Part of a small language model's weights: MLP 768 tanh GELU, learned positions.
Each number is 128 + 32 x the weight over the matrix's rms, rounded and kept within 0 to 255. Layers, rows and columns count from 0. Numbers have three digits each.

# up: layer 4 MLP up, 768x192, rms 0.0826, rows 378-506, columns 144-191
# down: layer 4 MLP down (transposed), 768x192, rms 0.0533, rows 378-505, columns 144-191
up378:048129152146153119138123097145139074155157140087146117120161117067142099181189121137091127111105090087125132069205156124115104127062087102106096
down378:144161088119148156165142113177100140140066149077107145114089154120132133140076131123129125153130155169158117129055036154113119149108191140124094
up379:161098118082138133124121111087094070144158153053126171166106109112159091139079106164167128146116099188184190091095083161132143148094115161165175
down379:092140110138089114126184098139146168153066120066121115150093129127093097128166085103180102139074173059133135109106144074170111172029132091165090
up380:077129156124085146191173116136100135132078164161168177057120166145139104103092061139085155083113132169179176157096118114126095132092109089121108
down380:098138079119131130082166141161138107161137159162172162165087094091113121190142114159099119093140091179133155137123174055124081185127108153129199
up381:079141100070100160073099177079122139142127158147178138143125138142142109162127104139096146085112165104101174084136096104105124147101109106129138
down381:121090096116095129088166083159100101131168135105086084175135105083132168138123156119165121169087164142141130124023197121098115183131104163141086
up382:136162128117130155139101142113168166121133113131169152132080132103160120089141122153134105100064095111101133145153146207149130124130113080115082
down382:203109077163092134120124112150144146044144161109134107153110145085151139131089124091146122107146146146157169134140130155151107171116156112156147
up383:135092120129144099121119091152112064127152103172127113137123121137176133114139138134120137125124120131162135137154117130093134141167096158098147
down383:120118148108097094117086110161112141073218130178085144152139145137156109133114161053086183065123087099107128110112151106132077154122166080133156
up384:160097136152146174150145159127094168155108159127144130133136150068123148125136128169143117097128147149128101117112128106126137147114087110185157
down384:131121122152137103129157149085150107136121162133151115166117153122126108158113129130145156123132135107122079072136125153174107125122114105137134
up385:127183140131105156074190116145147120134147163141096136111147099108137165109117163111184111082138113121107124201073156114154156109113184132135151
down385:139121140074101184132114088172185136078104168092152152137128132083113139160111069127198183151114194153130140170140180115164171123191148111117104
up386:137141142117140108160148075175157170146138101150126137092107123134086150086100115159147079166093161150113119164134155154156188122110136110133093
down386:153144113107134067150108171153099129136115140151127049099163104146156103111135097200145108091141183084141110152080191155161135117130080174199149
up387:124091134077143099077083148130120125159099104133129128167100108160121176116121090129208157142121119186162142141094103134162159125104153168009144
down387:155139149064082080166141112173188143159136126118071164163175105129186118193114162085168133072176133142166126094122111114022119121130130164109082
up388:157079105147130148139189137110138163142120130112139126123101157101108138098088110121137162137156130160115067136098149108116079156179130114179086
down388:136098126148129075150062144074134128167126122158151169095120103115161141166101066117135082178166082140090120102127109122100138151156148132119126
up389:145147086195090129111157104139114137156175162150117141099088155104134132165158161174123061142157164095172106117070153136122145145091154121141096
down389:114121160160160110099110110126091166113080167100114153115143113190087133113094107122116109102126162113110160124130091141101082160117149125132165
up390:140092137079111062156135133123120134162118106150124148134140131073126170174171119095080130152106141111117134104110097087172157196104160120200110
down390:117188107130140167164043126121111112141111149119141101169113073116127162124100146189160156077146149145114089145127157143160094095194179126155106
up391:095146095075143097153111147141124125158091105097144192146136081127113073151126142130121112129180127160099112160143180124163143130133114130114088
down391:100105100158101077210156094171181144185126096112155117178148146065059121145130110169165122125226118118151147149136125186105103142082140148112142
up392:152091139144160118119146192112118121106090127141119094130135119166167099150105147184123166170152128118106151133107110100114189170135110082140190
down392:152140084138080104105135165099115120104091159130121193158113134096150166126133159075142113160156170152129122147152133153119137139097121145114138
up393:162095135081115143109189092097128118164130090126117089129150137188167069119110127085153142146141090141129109112195165128096126066098131112174159
down393:136112130061103142164134176143062118132118161148128146149116121172173096160089145118108123075099162130176119183123171129121153092129160128069107
up394:153123130131135152138140115182117159146139132151157166111151095136149133090152160165107119154081087131125107173132112114168096089134120135124161
down394:134099065129171128089083138154087163101119140050086135124157169118120155168171161081107135120136097098084126154131097161138144148156165083127057
up395:130151138104121173095128124132177168112075091113127103106111110106106129141087114106069207122175095146145157096136111160120140187100129133101097
down395:164147133127086157113184070092064147110083194165129161118086119154167072149106100070206176146140140147197101131109126112139153158139097137099102
up396:153131142116125091175193131148124113073100103173104134200095124121174058115170083137096164141122131136108116105128115156124095092137158147108113
down396:157171142131120123130089099135163117140093123072160112148142096137130155222095115111139153149123163068148165083124150161131186126125131166146118
up397:130062159165146104131073132170125127064163183119063148131122132196093166139131155090178154124160115107099152126060122126109043131101096116147142
down397:104120047089121131091180135140113131138166100133083107110143103140123144173140127168118106151077130099144125107083153098148075129124099105168101
up398:099131164138153168125150096129177026065055147123118166161134165175146095101101101078143145087140056106102107125199138121107126088101135091091078
down398:192149069138131148193123143106152112128107151166042077113073144158073109085205116138126127183142090157055128157154177104094080144112129101115127
up399:161100115103090159121168152200086137115137115106101189117101133179134151143120062077152160136098130129127180188084132108127167140147113112155124
down399:120119130058171041128171126153099080177150119137171141099085080123122113131129157082113126118121113124151122125189154108164038094070146103150104
up400:065129186090157141064086117136119130120203112150172110148151143148139166128138108172141135114083097179191183160118142112134182125044082167150195
down400:180107108136068086129162130117101134123066117131106196112108161121135116111070175132145098095166091160098094137146126110134182150098136153119109
up401:092123116070159140098158134159191079140151074143139095124111162092088141130053145132083102141165127095093135147135065151140144185118069083128116
down401:136078132118110140060195103133092154148125173128166108114109134174096186048196084072104179108130178142129149082158128126112095121132115099107111
up402:188158113116139102120079104110073149129158119090106143116106120102098132091098169131146160136135094134156079090104094113165147086113166157123194
down402:132103107117124149107119161115091121077139121197124177113137097083135168130153139133150121145139105159166080142144127160181148152148173188082138
up403:094100148128190093110152130149136227141159116140167115161118148086117145145173134110112136100155088140097126133169109136125159084103070168113073
down403:107084155202170154099146137150158133147083102132113091129190128130153080078108119114054125169138124200079128170155075132118079191137138121081205
up404:114058151105090149095094089150110105121112138156132121146120140118143137098151119147141171188127069080136111139047111170083132140095097156137141
down404:101152113094176149114124116146098094092136128124153119109114068165205123159083110134101149141122107151114090142091226125085127117145096151115184
up405:131095143120128186043126119121111104113153062129063100142145236085105115098131188123058087165187076146105152148127178157126122083116112179179153
down405:074137091117120092135125165106195187172177117107130095142133149159106176092183050131130100149156073133165095145106132146183135108152130075156136
up406:097084131155160176119130139146086135131134147106127186133102120145142135083133068143096104124143117172137174153087163118116121145102127154102061
down406:072153128143114144072133108134159127085126139143164149173127170083109097148126159125170124143130184104136106176082074150134109107169097082132120
up407:102150130147114097153098181064181169098106168116099142148164125111130149109125061102172186104098102159091169098147170186127137109098129123125106
down407:120140177119121123137153163118113141162051101097170112142127117095126063105107157194141119158096155115122188110138135142134117096106125163097154
up408:142120201143168122113077107161163136130118131154118087151073128124159125148116164134163166152110149204162141114070114070108093143136118078078145
down408:134138108144156097104101046126098066139164125193065148157115068156065074119144164099142112170090111153186186076049122046150103121128095092088201
up409:136129129137123134044168109143143117069103188128149118150134178093100102107111126208119143154126094164145133129146128097125077175108110113100145
down409:147109154124085160114102092113125136107111134115080120134125199121156096110189083143092098130115138103130118109138151183100067134118127105168148
up410:153098093130139158189165075127169116112087128105110162144132097080123119139123129130136171181128088158151089135132107165129118123118151094084135
down410:109069140083118084165098098141122077154144107104145138171150090097014142184085150110118169115088160087147077132183157122130126111162170127150149
up411:102118114107095097100200115174107122055147105137119136145138141089125140141115107164117165097157115132145086134116126138119119163080136117149116
down411:103141137129077146090141084160131162189162146178158182118194151151142125110204102060185142081112115144115114077126101169157101102112143121114101
up412:153135196117106128142086119168182159089138075090125171145159129146081159150158098164177132127160092167146127056145172082132154159133128131118107
down412:162117176144138123169141144160113118151151098179147143162152127117129116200134100170121146135160090098149152051218126153100122085154120064134168
up413:102114104103101094140053148132124124095122106137132173184196124148150167110134122092095130187184130159094080162085099166136138129119164133161129
down413:157108127133117120162139135122128154102179189151144087169129173083136114169148126153141130168131118150119089118131191177192170085176150091123123
up414:121094075105208122135115121145157185149126122145188125098125160086085131101163120162178145140126116163084170149121131106054074121154187138161115
down414:150087191102166082128089088146162126147118131152113165116199143120131123091092064092105149143079176113081147166165088114113112130160173157108153
up415:224143112134148137125144122150190186114149118160153124121118090154067096124147109166139117114104142111084111151207126127101149120131099088125093
down415:102163155105113130179125086167138173131000152147202126108090143128116160138160074167128124125171181128117175097094148105145126170127127079132152
up416:119202156112123140171160072124132153182140144182178099084088066159100137145098172198178052091166115125118131091108061110162098093118140113137137
down416:138124124132130187134157080104098143112120129101125187101201155166139089102140117128104076182141152111113085100126110101106151085133172067117115
up417:100104129149130123192142089105139113126157181142113144123082111117110140167140141105142109154148125072166202132101173124097140129173146200169128
down417:145135118170115180144132133104161113125138169135099179106110151106185136182147120144173150162112140146097169126136133129157148096132089143127118
up418:127136152154156147143141172116142124115079118126116170113127175164069097063157175140152126099158145100109124147117135139131180117150098101182085
down418:092097106173174121182117125180132093097153104133144144106086129159083107135070129101119135081055135122139125175141145119151167156117114095145142
up419:140109149089133103042126102075099160172107196121093142108143124082162171136084117199125106067098123159130103205121141109151133167138100070097134
down419:146131093139068131113103153157157148180161135126128121115117055115115181096159168123139170128101124107115134087152107158161127122112111144153095
up420:151162093076136162141114116122153126069129130096162092145149157118167153110127131123148191187146149092204139145139157102071157141098117168122182
down420:084154180106128078095171140133097123127075139141089121134109178170189141116120144148204124145159159189142196113148152142168131106095107125095098
up421:110095130121139154125117174151164175112098080114150096145152184124118117120125102111142148137140118137075149119145134098153145116119107128171109
down421:133221099093176062152113156154053128138141125099138116078126111154087107138150072182049152114097148148207140036196118161102132118182196114103104
up422:198142147084139179101124079084130173132137142175088133195102167133182125134132176119165107089109130126125112160162165198149117108071103177150149
down422:140059140089111107168120138216117193176081135136146120130161126150173128095168149176214126133165133100135160120140173137167138090107098115125087
up423:160082190114115122128173067128125121106096032139126130164094177111167120138093098087148126117118147100118162092123062110145056097104172160114131
down423:086106142094085127179120050145127150120098140181158154098120157103153137167121111151183181131109074142140160145156107177151116142159084132108126
up424:152116139100110150104119092140169114125141119162133142087089099104194117126111129133122095088131152076128095129120107121145130160160160179164066
down424:203181136151118140127122142173145098135145151095108109148137133122117088137170158102094167118111114161156106096156140124109109107102101121147165
up425:133117078177125108144085131135105136063123153121045125157108143189116140174052098198165095114165151144112115110118121057119195149109177100133125
down425:164173150072156128137206120071122164114094051168145101137180112156098096168125139159116108177082123151121130153144109123082069056127180132097146
up426:143123168066109110109147117111075107201159121095066093125102172157155108128148162130125141172145124119105154180110122103139179112134150034169143
down426:147152174111171188136105120129080108115089141109142129156131094147174134213074145133115113138072107123162102057128122138127151077145136048118071
up427:168162058145182133125189113224163116084123120165086167098141108183193167118112089186139129122178102130119165158111111092106138127157084163138148
down427:090155112125135071118149165113085167195136125129159082106077089142135147083145136145134115119173106188058128177109147195119140168113144104130165
up428:083119158148109119098094109133122132141148185114142171122123107108191173094093112108185078157155126114152194096165126095088158184181127149151143
down428:120116182160159108111149127120174119167137179129150129140113166078137107142152104165060163163122191183163204110174171140095074138122113131160111
up429:123071111093141153182066153144121106158210149124172146099183176165081158133163128107147101140155174117173097102112193118118112213061101158097144
down429:095086164086165175205116113082176074179201135103170155078187093116137112130121073140113138130052153109151089111131131130163148140117079109142082
up430:162124100142151154082120097116077164093063077128113071167095061134080140146128141146121187104171125138194129165120161077182119135105144167114104
down430:122068167136169165105085150121131176125146178184149132100097145118074087133152103069102098093131075158099129112126142098169126201065147143187123
up431:146119068153177091097107122110135106162182129111135096121087134124124061168081142087144115162140055141177175121096136115129113095130080097124114
down431:153141168161214140147100154127159100123161115120081160085149116114080103089140074080098104151106158084148208136136110132084145151146087116137165
up432:162182153104121156082076107127084119093199123116134193115129140159127141149168199148161092123051117126122137136196130123111155116074168155164081
down432:158164114156164159075132123146101167118102098159170123113090150136104133122116213139159103116134136090140132164172078100171158141204100163096182
up433:132117158124120177164115102106126122170153127120110153146092100138152092102192099152176162179077129119131128178106096112126137142164156193130107
down433:172165137170155118115080159173074148206129081136161128130124066102114168109176075129171115138119112130125157151176112144108069123125079151071114
up434:088104121140161200090121152130075130131175087128163160145114126185171054118144075135099171158095133129150158103134123120102152145110168165160131
down434:137149155120087088144144127082166153123089153134154097101083130087153165186104120146133131105127134122134161130153143132101169194156118123083082
up435:135138140179127133128116123145115120149110136099105136076113133130080181072126127148122107127123097138142136131079138080132122172122156132121125
down435:163157079074132064174101134159143088151109168107140124112093158174149125123148146096151124068114182112093114105144125196089080153134135148142149
up436:179123125077201103126192142145133142147134133111165159174118146120119155099111086100103112115121116113117092097146106152148153131080071101191128
down436:159190155178089133203168089065207077116168099141101109086122141097173107079074101124121159148088111160127167155144116136097153087174147128095140
up437:194110098139142166155089133165145138159140112087132099134172146129146132159163143082091138144097137140139111062125161063171163141109107155152143
down437:148170069173175163110130200093149138160128170115113151138156106083139104132048148133099110171117090148202143104141155102127124125131146138051151
up438:153128145173146148149153147126095049104170115153132150093183154130120084108146100143144153099093129139119085091157114167088137184099027139059076
down438:150092156115175121078066136120145115104148113181083166132104242124108152169103140125131167102095149142122119088115138157173135121172103125131133
up439:169168132162154092139109055134118117147151103113131107157167131127067101146140137095140108083128073160087131125175116156087157173137141142123155
down439:125116101179182130107104145106163109159129144090121159130133141186122120109145097061121099104140141189120107116110111125123091116141118224114105
up440:154140168109136140137128136086151115087162083146121102103118142200160190172132146088098097140175111052091114123136117104157106087111118152116161
down440:136156104133115124117087159140117136155140086083116150124102095195126099089115117140166124106173070112159098071132186083151096115094116147144066
up441:181143122189119113152153108133154150179087157135143146109138100164101169089163079125115073114159163139071095116111143149158135150124092106079110
down441:102096201171165154147085074151148140155066083115098142133107102108098086160141079128161115141132180094112111084139174081146129169129113166148086
up442:120076136112191207167106128103138122121132162157130120076148067096176157105110159084095128169129125131133146109122156141127145146086104191139149
down442:110098144095100113158113157147095139232117105187090191102066095142179147178145096062095168112138117126105113166179132143150119117099144169161154
up443:098111079161094129100152166131102130123130093135178169137079089117085139123107140203115181119152079140104104084160192188096110148162154103125105
down443:052153088135077095121106166137087115127120110131171053204110149144166125140127073123153119071175129156108111093121167099142085161117140129172063
up444:083201071089184152136132103141103117137111128084130171168165105107154124120146139115111149115092112167196133137166186058126082133095086116131108
down444:192141122103149115177108061105067095105148129136178108144199076139190133148143130120144131158091095108166157077127122104051110127166124174062140
up445:180111115136141101126122165062137088135126110099135178138152114108167118094086082134107113208177094147128117111114148087139105086088162148182095
down445:170121173129183083109102139090179106132089088086156109156170139122116085111147166118066114160079145141101114139173122116126122080152139131144142
up446:120139117128167144146092091136146136124122072143126124097098121115140105127056094136074097072176129199103179186170091082164086102127092145101167
down446:133126145081123155118137070121175135155184107195141098102157125092113128166124101168108107115156094129131138139191108223132143165168132052172089
up447:127128130125140086116148106160135136175122153123187112066085145140163177078084075098168165136135095157201171128106146108179135116166122148120164
down447:102081121071103087121134202154115110086131133144092157110150122128124131124116118138147112146099147142168114103162172128147096118082178088110135
up448:146078142080101160105128122215127123175122169130189101113161094069080192093218146153161091205101146155147133146067085057129082138102192147154156
down448:182067078102077130136114124174145066153158180146085113142099145120119119111127070075131123121143093199127115204132136137159144174085155120112119
up449:168107090108126189115131114154145126153090065099103135093120130197104141127147088121119127160128091172156080125111107127099150150138131078155151
down449:111149180109114136119141109129103113166085120116118179115127148107144142115053106119118128146140142116121153132124138131131139137141132137066147
up450:117115127138123190094187169084109095196103120155117131074117163042153164146175120041128133086149146095033081124181116113118145113124103087135078
down450:153132161180144091090119173128087043129125143202143130092122102136136154094130098103049101092110123120219167121069077167102111148120144143079151
up451:105125119169083145147111128113149129105109085096158146195123120093133141149132125118146090102183095121133077104144097127101139168138140092140153
down451:064112149077100137151082131120131112099170198107146154148143149154156105156151119149111156169117098160112124120149148108128117132083173105130102
up452:085128111164144215073135115172170131114084082094142166104132120124128126042151094178131105109099105155093102162144110101117083115137081137183120
down452:141121174074175122133132073133125099096096121130120154171164077144081145165124097113114116107109133137109084195133169145207120145169128112165106
up453:126183170163138106142104075184162191102112136194078108162139093092093104116162096113104141160151143114111115124152122130096148122114083145149161
down453:144141120086151109130135085134181147151106142173104088086164100070131115125097107126048093177155109123124094103131115093084176179154127099141065
up454:147125153143170145095217099073179118147131146072136176151116162117118130118146103140137102173119050075190150121121138137112127135124140189095137
down454:135176095131110109128128158149161070094171142105110131083180137140166158112136115118186102080129118131131137089197137169112143190140077071134062
up455:099119105105082100124088126129141133115155074163118124091121175145106100125118130140180127183065149111153170170166106108116154154086173157038159
down455:178099136090119187119051156066184115157154111170067103038179148110170109183146135173071171151161140167160185154156197195083176123115110205090132
up456:145127191136103115100192157121117143147155089104135084095143174071147163098128154086101110156161075118179126086133122120171140127088169131117129
down456:079090184099222149156115151119088157143120119073144132120146160143111114155091108120155122174205131143116121169138133085101121132130132141097132
up457:120125078139096149159131085140155069118183099130157148155135127157085083135137137160087115098144092144118174069101127104096138160137101105159128
down457:074166118117113092099190126155128176097133147091069115165150128113107085173162131103130094125109090092101114181073153134178113114133141088176119
up458:124180178091139102111076119118072092154173148106122104085157101139116170112149113133161076165132131121125108082055108123134091096112162213169154
down458:077079145148160111080116127150168172084087122116110151075067154059128170193098139118142192136129159077084199123179164141144150179138122153133159
up459:131158212112136136092115093146101167143123095071114172146104151137160104139159163118152089191144135147170099175101111144172161160128133166114169
down459:124123112135131123130135110072123099159062181116081137108080173154102119134146091198154143132130198128157133134137112092091144175179135134114052
up460:094106128151131147182095109149107110134105139149129124108144128127116099093171152134106118086150084156123128079140074133115119170102148158093093
down460:140113127082135140127120134087141113132136104161119161121162132110141149126165159147173109115177155137130175100142133179093095167128124129115159
up461:114170093112103168153120148156092132119161145188143049116154199071069087123121097175090100056079098134171143097140109115137124121153119149118099
down461:119140117090095122135122106177080152104157188164148106110160139108119147068125133108179136155147142114121142131098129111139152079134118117182142
up462:167068100102079206106095129123129155157087126129126132152132152098125093092099115187077132170103140110124101205119152141095093140145120152112155
down462:110116138147088086111118116158142137117112115166099186124128135136127092121174130100140134176102102113162118160106127157134099112196160123160094
up463:180148136118089168109154155150139126096150104174126174175124130163088084074133090072178141175130151112087115064109182120140178140112127112178141
down463:153206077066117129081101142138170155186096104180143161119132166135116063129093149122127150147128092160132121148171088167137166113122148128156105
up464:157210134127111137143058111132079092119182117135065163121126125146104125137145116152133146130100136125100169176089174073166175093108161115119094
down464:140148175139172123098127123069149089193175138092076205136112080146140094144202123140116201173100138127123176078188149123177137119120166159102080
up465:161121176156147164092154119162169193089121123060108162106118122099144095099163109106170155084113147136174163074132075084099132139132151112185093
down465:111181121118111109112087169153188126165109142131153144172123139187103105098095100109120104119141122135138117101091187120045147105090111179123120
up466:132057125192152115161145079128102152093135101122086160065108147112127092078170138117108119138110174110079092136167057088128165167137089066126158
down466:060210160183125116120088129104109072131151166106192112119054164138097154168143109115135114106105109105127110107084172160116114142163118110132103
up467:162097161069088114136107120148126102153120107115126081136082094170130171091080163111180164114136073164118155126124101169126130109108127130101116
down467:098181133142122120157177076119099150072092156132142135151181035159148126143071115106164153131143161146120109065137124116086125143143114178093110
up468:118131083125159169134109046156060110130080109098113125077087108168178117055151116116095170080117153053190035135133211073161177099126095107112144
down468:103120128096174174141141139098159095195128083174149108086129167173085155050108156190092202147081163204156128127088193147021179112145119106097077
up469:126170115105147154110122117162139179100140133084137124158118182128093074136158116138137095139085166152139123111134148106077097115077114088170107
down469:059123064084157057172165090163146137098178123149100112161146138145124103177140131159101088113099115109108116123210143162156150151165119067117158
up470:124134106150144135157207139125147131145108150119103100151163111173190135140108123081197148155102148120142079123162163225096180151145105109092092
down470:071139141074154104113100120161145086166207172209143093120130184160121128163182088131107096140109132071127125130152168123156102106126095126139143
up471:134083165143117141106095113151134102156154160111165135157151119108162118148089151082117181157195135161139192114108076161119135135141096125151113
down471:143159130129163137125091077175116112150124152114164102196128116171118068111090164084149102098060116141128170093094143116074146121174106121130135
up472:046167132119127098090118112130140112165123138144161113147134128149087126152098125116117162086093147092168161194202135143127150150141100131125093
down472:090121099146072087201125166150079130078116129133117138109095149144114205147135116131150106121114139061147095092098091090121125120101109129117110
up473:115134128118119156122114116126172120121148109173107068147094131083103175144110140134122119094142031158142134142133118095125137089106102091148105
down473:091057194158189081114139099134139082102074125034099115156175135096108149126059144151189120149128103105119109108166097116141175108125193130124167
up474:087195135121104085158092124121158173148108162123102204134112155146131082153157122139093177168159100130116120112093141100108158080157185132191103
down474:103143095073128138098164094132105140085127087126157108162152115128121147170106177109126180139122125133157083103157159166176160148144133099150150
up475:159153146128137084094127125133150108135102077187120138122171116159150111134109107126166093132141142087058147105118110149146156146152123121124116
down475:125103081150119163133149102152127162112091160105093153146163104118114144162137110152103146124130148079114129184148125098174179150099150198137102
up476:065074138115105147162084162156083133171111078134131110141143118139174113083112174150099165132096112107134140155120073116113099127173112123130082
down476:138129098127042150136097138062101150160168085129117113089094149139131131107119140123113120104163100132157132087140125091092150099111163120125092
up477:121092138138101136172093100096141122171150086116063181098114134135202128091061079167088119115148179112147163093125095157101185145111130068174089
down477:107145115155162140109157118120163110135144113137136194106104151104104069100189123045127139151148124154142148190147107118155134138056135129143174
up478:082111150050085199174112143152105123197117090122128132133134098164173147120110036166124100125126105154104125135145094128117126126143199111072128
down478:127164108097081093154168155169158090096155102090089159119104123106125160136088176110137127111111094090147097122173141126104100121207100166094136
up479:192184144110130127155139125133123199145105139111161116103181158182143079167115105192137122104116099154122132135139066122144100136098086108152127
down479:143075123104155116087173122127151164139179094115131138127154186137087134131134159172125155201108115116174128127087046189092116164156186134116129
up480:101110163191107159130155133142094090097172103093115168166135082096151172127140129092113144139183145107131200099091129102145173192089138122102113
down480:195147189068167147130124103106082185136078160143182108090147123113100111091123117142109141175134085104142142133136126080058167180187148175174168
up481:078154152099065107127118110176115105137163114138076151162143142129134168144132056126108125139147128092124141149119123144143147173152141114104094
down481:146115188147089087094181104154178100072123171117141127113131122125164106120081130164152107113163115108076124146154123147139122138164128102095136
up482:134067141099122096080107109101130126116156127131102113111077153130145100161109098154119101091161119101127162129135111091163191103180104109157133
down482:103107102146118098132110096141136138184118147110153174180084107079109144134064164121154101103112087095076117127088084165109103181155168107165109
up483:140079126090145188104155093092119121155114185148148149122143064132075134131167123100096184147179164155141151136099103110121193120145171129078121
down483:094090160156165178105133112125117133126111162135090104128132161090091072115185109175075119172126035135078197168078102187121149145142128018096120
up484:125169114097128088159117141134201184169112125078128154169141133145139149114091100073132105218121131093167072147101174132094188150073124142151134
down484:049171156125106147124139132171124139209069152169089115152136152090128142111108073149116107004062155120119096111090146159179152089105153147089110
up485:163098137117114176147107189109137134042169128073169159068085121151121107094104109169120078094099085108119133134146120115084122114117079151129124
down485:110080059110114153126143096155094119137160133113109107098177140094124072110138131075098105137137127089062153105161154117156133177153153115197090
up486:055173135140117114150078119162144131105140066109148091147100080061108121155168136103114152084140151131151098077127153087138125160169116115128075
down486:112131157149084094165127133130080147088197105131125167122082103104089146139134114178107180156110104165231102090151134098090064156135132182157108
up487:091124125180157128166120108108155091180144168145157160098222136155098158068194154111162131064112103092093172115152126143131123149131083090155088
down487:091137147103179213168077133067128118124140136117155124186136135146174174151136137149111093099102122070151084142110150119119211154156117176099108
up488:183104111161164135136074117121136144133110151121174091157175184097143102106143146139131147136126145084132139097168156143124173134111148106116077
down488:120118171172166127062104121152142106145151092127198118091128132147122108135135085142065154108136133100153137128204123154150132146163132099101180
up489:087110153103093131130142156092109110143131106098124167141142237148154144096125104150105116184159164134094092132119153122143170099141124178184126
down489:062144205158148172128193096087138094125122141143133120163100148125143091129159117089122133143149102140132168132121115131098131153131116134119155
up490:124081163150174174170143112110143178117143138137108121140101117111145137094115127097133149190073130085169133117118151127050174073161135166142122
down490:107107133129181163139081117179110138133165188162133123085087118106138046140174163150191129148082082154143137132071138129133110149177079101154124
up491:140106146114112154120116133121102103163045172158056157063151161094114150165101121072121136165107158132187118112090076125180187115111170166145132
down491:157107114137124110146112185054124111144131149106099101102119153128163114117153148149151065125170139156129109111176107147098101115135100172134088
up492:108100155074125084078128118164146158149123103119116140127150099122166137107151139125177123176102139117124164102101094146131106145148122166076118
down492:113199126072081113104184052133118120172159106159115178144143154179115116162140150060146168135177115100152137126111157178119076141180135124120140
up493:160157109198153153185144139164133144157095159154062109094148122146153086123159114104170159207130096125090106139098150106134157148089126070157140
down493:091126143140092122115106146118066128104146166128113188164204139124114185082122158092112116105073123069157118072090120193122116161071130076158117
up494:154140145070085189129222177088107148157133097147122099120076155127096139175137140157035120158195117094084106120127126164121166152084120075109119
down494:117099141117157119122111134153114154093079103115148106151108098147066071156125144095127197075062153216092164042118151175124184095111139127112126
up495:143082106125125146151172129100102166097141148127201077101140150142100107072151174156118150174118150067131000123126150131160110117152117140124126
down495:227147026043157184121208108140120058150212168104115103069181064142147160138175204080172157110182165103130119129099194099117166160126134120105113
up496:141065116136144127164109114108116145147164145116109154069162148104147103142108126148127154094141054159186116168154068122129150164173102120095126
down496:173166098141131116164163126102068126132195119106099095114110123156215167178141177148148118152121119111110090134165162107092142076131092178162083
up497:118095144110159095132095136070118131106101133117189127183105111168145176107098140085163127169152065162158144117111087109133096128148131093155156
down497:159114159113128094120128102110159112076105189119158149118162159170110091128176146104120111115136149135204126147141096084064091145163141163102183
up498:147117177094129132104087138143141063187163136217210187120105196165060162126121191159156098139102044118136048114109159183136167130140147158109178
down498:116180111138093116112065093132147129067068120148152123169067087095087091158082076169119117098168060132135088165117140180135127092166132105130089
up499:155170144162163138081158114181216072052106127120170088131111137155120127178161103124106168124131197120194158140150128126099149134161095109155139
down499:102086107156141065110092170090131146120100106144086110116093123129166110124115125213139133110189097206162112118155109122169144099089151156104107
up500:080117103135172135174142075115109121128102171172160132142101090128102103117149133110097151115120129170146097146113137118175096163159112200132121
down500:091149107081186145092116160115110128063089186178150141132181175102125124144159124083122124141141170121138128104142167169146044149139157114128065
up501:097154106102140179055139065136146132101053159127156119156118171118126103075139129101127164128113132104179157158091124117125136163146161123042107
down501:136131087149171182150082107115104158094120093178132120093106145146115142096201093133079106182164177097103139121139163148109098097075163123173139
up502:130112153108121087095192096117125185138136101126128150157129046092102118076124108153078130117137074161139194134111121138173124137134117105111111
down502:120085154102084102165171208103170164152171205118141133059125121132135084114176161154121111190150143104121134168117126113174132133095080055169177
up503:179090064156070117140136140131068156112165121092101126112111186109095116137132100158071112153160104143148113136159136150092092125180121175158097
down503:155160042123054114117136092099118101171092153092111144133159155136131155145139094171113172100076113097140133136157084086082184167130063095153075
up504:131128042117173138093170088088137111117155095113154119133158138102149140148143121151105172122132156147120105136120105075128146127103084105159117
down504:145133136166077143153130133080121104167165105156086113157160051105125202118081094095130126119103148139145091146157095131111146106161102097151129
up505:178171177140125145149194071142132103107131123140096101159121117132099078111133162121140157167094105108141151143097124134150137151110167092101104
down505:104140150120128108170135140088134088084118129114126109100092210089156148159103171154112076107130171121173156102184119121082117136061124130080098
up506:088143103149125170187098088138140156118080163185083069122105116104061135101164089149141115120180146133158122119134117203189142075187120066149139